config.toml
init_std_up = 0.0395
beta1 = 0.9
schedule = "wsd"
doc_mask = true
dataset = "wikipedia_en"
Each number is 500 + 25 x the weight over its row's rms, rounded and kept within 0 to 999. Layers, rows and columns count from 0. Numbers have three digits each. The size before them is the row's rms in percent of the matrix's.

# layer 5 MLP up, 1280x160, rms 0.101, rows 452-469, columns 80-159
104:547498479485522543512512541525521506486534499526524464474479499487462552508467489497519548495483505474509499492495530486492512462455533521513477545529535480460479516506496453500501488522494518516502526426504508475498538504521500488475477525
107:503510463482493494499500516474495540532479494527457501499485523523522557459523492503510536467513511487481514478482502526534481515496514491479458518515507505494517486571560523480497454556460502521487507435497459464504470519501501502501531484
088:486519514485506498461536513493536450516524465513479487499518506512513522530476501516522458500472489510502449481543454488525494472504511515518487511478529469462533469504511485506524509474475471476480521474519498516537436493467558480527515506
081:511496535492499541521461509498508523503541530493533517582499477530492489524519488482478504452474520526533511508495468544509502473473474541473505518536545504475483503469531492510521488515494526532465505487504479524478512479502491500482511507
112:515521465450449542533524506462510492547493527453498514498486501513522549539480446499479530482496463476508509507489514477488503469506528510508472501467497477481483527471505483483488541478514505510499512493542509484500490524469497496472509539
104:515482484455513474481486562508493523519511559494524474493495459507500486525463465494512531499446520476493527472505514484520543510482517539439522499531463508495495521494488519472533531486534517506502526519519537505456506466533514499480539521
104:493459477476539479521467506441541529521474499503533494521489508505473523490498470483516466488521456518474540507492533479498524518528526509492496481483455470517489494518523474466515559535435486510505492499512506507503463510444518474475534470
102:500509500523466575515511479491520475506517485524464456487453489524519496513513502469481502526503473496463469459514471499521524492480473527489482495456494498505465518524514506488501482494506479520496526497507535513523517506545529509467513477
092:513514439482520490536497511485526499497486466465471493552513486523495472476519488505550505555491458511487489526540502490487488503524501507490493503511500442487516517512542484508511536514559473570494487500515484500479501464513484444514523477
093:510491508464469520493453501492542485548484542490486500510473495482500483506497496482510490520489518496513497497472531500534491488422480486493497533506530508504502514543526504474514510521465486462486492515493492517516476449469533458522508497
107:512473518467483527536520519516553492511514505502467490422494474476490541484493477482535513494448487502492493496473547490495525526499488460492500492512504479473484531491543466479502512515489493465494546474534511522509449499494531535496483434
101:496532458464489562494466526506499514536483486496441414518521532494479493503492474501526471505479504508507480498532475520515525512471503501480491470501498506464511478502511500480546533450535466481469522503489525490560509522501517515482512476
099:536486509459515496480479500513509468510534484513494505473523467481494525499464437506481489520528509495510492506488481497513519491503533498494469533466529505477484468485494494483467514500461495550492524477521487487483511440513540508489532453
106:518506510465491536486494522491537486520453506520531497516471502492517477530525504496484500509472486527522491498502483502482499521448529476507471497524491483489518514528521488514535512507459483480482498505486532540459463421500509520537526516
107:517506495496510539544451573468501500490485524492455482498496494523464481534482467469499468503510514505492504487493530486523500498426488492487486515498544518506477534514506467443518501499478497509500497513517494493475488491535492519477587520
102:466473478483471504531488479481498521507523528476520498505486518471496538479512495513508481521534468528491495482520521481537520513491488524458480491469482491468503489494488420502517552486506510489521519527519445476467464476509523539535549499
113:513484503492485518500497520508472505525523484446549515504501462475523553547499490489539552446501484491505493475500516495469477484510462501470494527531466463476503521503505493487491517498524496533490500465499520512462438488489532491527514509
091:505492458463526481522498497485528510468509473502496456496516515502517516481480472496534540544497507529459520488514508478487543505502479483502465509489484527473479510530521494503500535554469499518480497460496550471540490513519495504473481493
# layer 5 MLP down (transposed), 1280x160, rms 0.0856, rows 452-468, columns 80-159
104:511513529453497496496526484491476490508540455504515508474520462458525503495506526562505504510476506504507470529529498510490491508506502503502547451453483499497478501438482536473504461562489500522514473529496501503475547515546454523478465489
110:514450519500492511480488503542505526550478548484492535491439496538518464508474470518459510487511501473516504511496506501488525504490486513486503502507480523508544505520497539443460507470517482472493499521493481481485467490491495494494486491
088:489508482540535478492541493512546497510503488491478517468469458500474545550488496560488494533532510492498458491487525471543535496529490487518479501480505487500494481498517478556484495530506432532508526498471490520489511516500513512485495531
084:520486501501514472493544479517500484494531501479451540475479485481497528495481477460522496548527489482524475518526525483471479544515494504513480484494456513497448512468491508477463472506520434482487494479535515464518505515508510532490468503
121:483557495531504471515543484482528549536501488503524521451514523481533495483469501495509498515472504482505551465468534508522520464473500508541543507512462509532452494485513481512547457546531500504477488524476503442520519542543506490499507505
104:471539458513498508534518515475456494485493475500498486478514472525451453532473517488483513513470495511444462465504476501513487510541502529476493489544488497473541500495471506501479552523513519509493502534502494522512495532519489505493496527
104:465472522509472530480515518477530493546547479469483523507491470502529516488490517475515485475492506497535487517505428525449560468503498480532502505526480489514503516536469483506507539526558523508486494482494505495491493492513481499519538490
089:508525521477470517522496513500471472517488492514559523529456546466511503467492526466504526504499519480496493447486495522516495503513544509514505506513502472475503498487544491461494552496497484486516509516502483505520545522487461459486483486
091:489476531501506490494490482515485511512478503502547516468497496544493530537466471481497486469495497501479505507472491519533489469475539424508534496473501506525485489512510508472516481537469502490539485481492515539505495516468522469527498508
089:473450494534515514516503482521494495534525515482499488503500519444507520480547527524445480486487485519479481483529475463497518525487525533479516491480514495486514470548517526520489521526537442461487527520479516539510507550517488484474513526
101:508476482539471484494498487478452508530486531496542508543482508452523474492520500492481485518503472470472504517490472480502461481521515484490498533529499492465476505508513516512513524548509551502517508514531513467486520493579485460506485516
107:509487504499499539507513489468502491506456500486490514502486516488522504479475498462494473526520521500430486475504499515493466487514476468539499500491518488490446514543517488482525496502453504528464492517513524528508512481511496550458520553
091:472504489488544504489533471481502503502496490443521518458515514491501495456503454536536511507510525491513430473472497538520483506501478454483498463496525499499462542512519509557504514525484461463513531494555499507463509516468495503547516504
105:476507506495494545456492517557500545522479491483513540485528500468498493495454489493495554459466508479489470504541495533534494492496542501499528524479521498530499504548439510509478517533508479479504505514463507476554507512467496508484541505
105:506491455525497498491505513517492473468502478459477500450447475532431491490488487516544455500474474536515518499494503483513516508498532510496516489467498533549503488499488515498495507475484491538487514504533502455492481546500563513489535513
093:503510466500496452507504518469484521538491524509502487549466487477500499517518504539489515450513525513458498493511498499492537489515488502488506477506457511498533500474478505496532528489491512498484487478474472482474458514501465515563510474
114:541485540534544490508483480507461485496485508516425533515485477520491477515520501470528501488478474537476478500526563509527497469460523492549522488467517503539488508497527511490503494514490503543495507506493517518514506499453539487454439506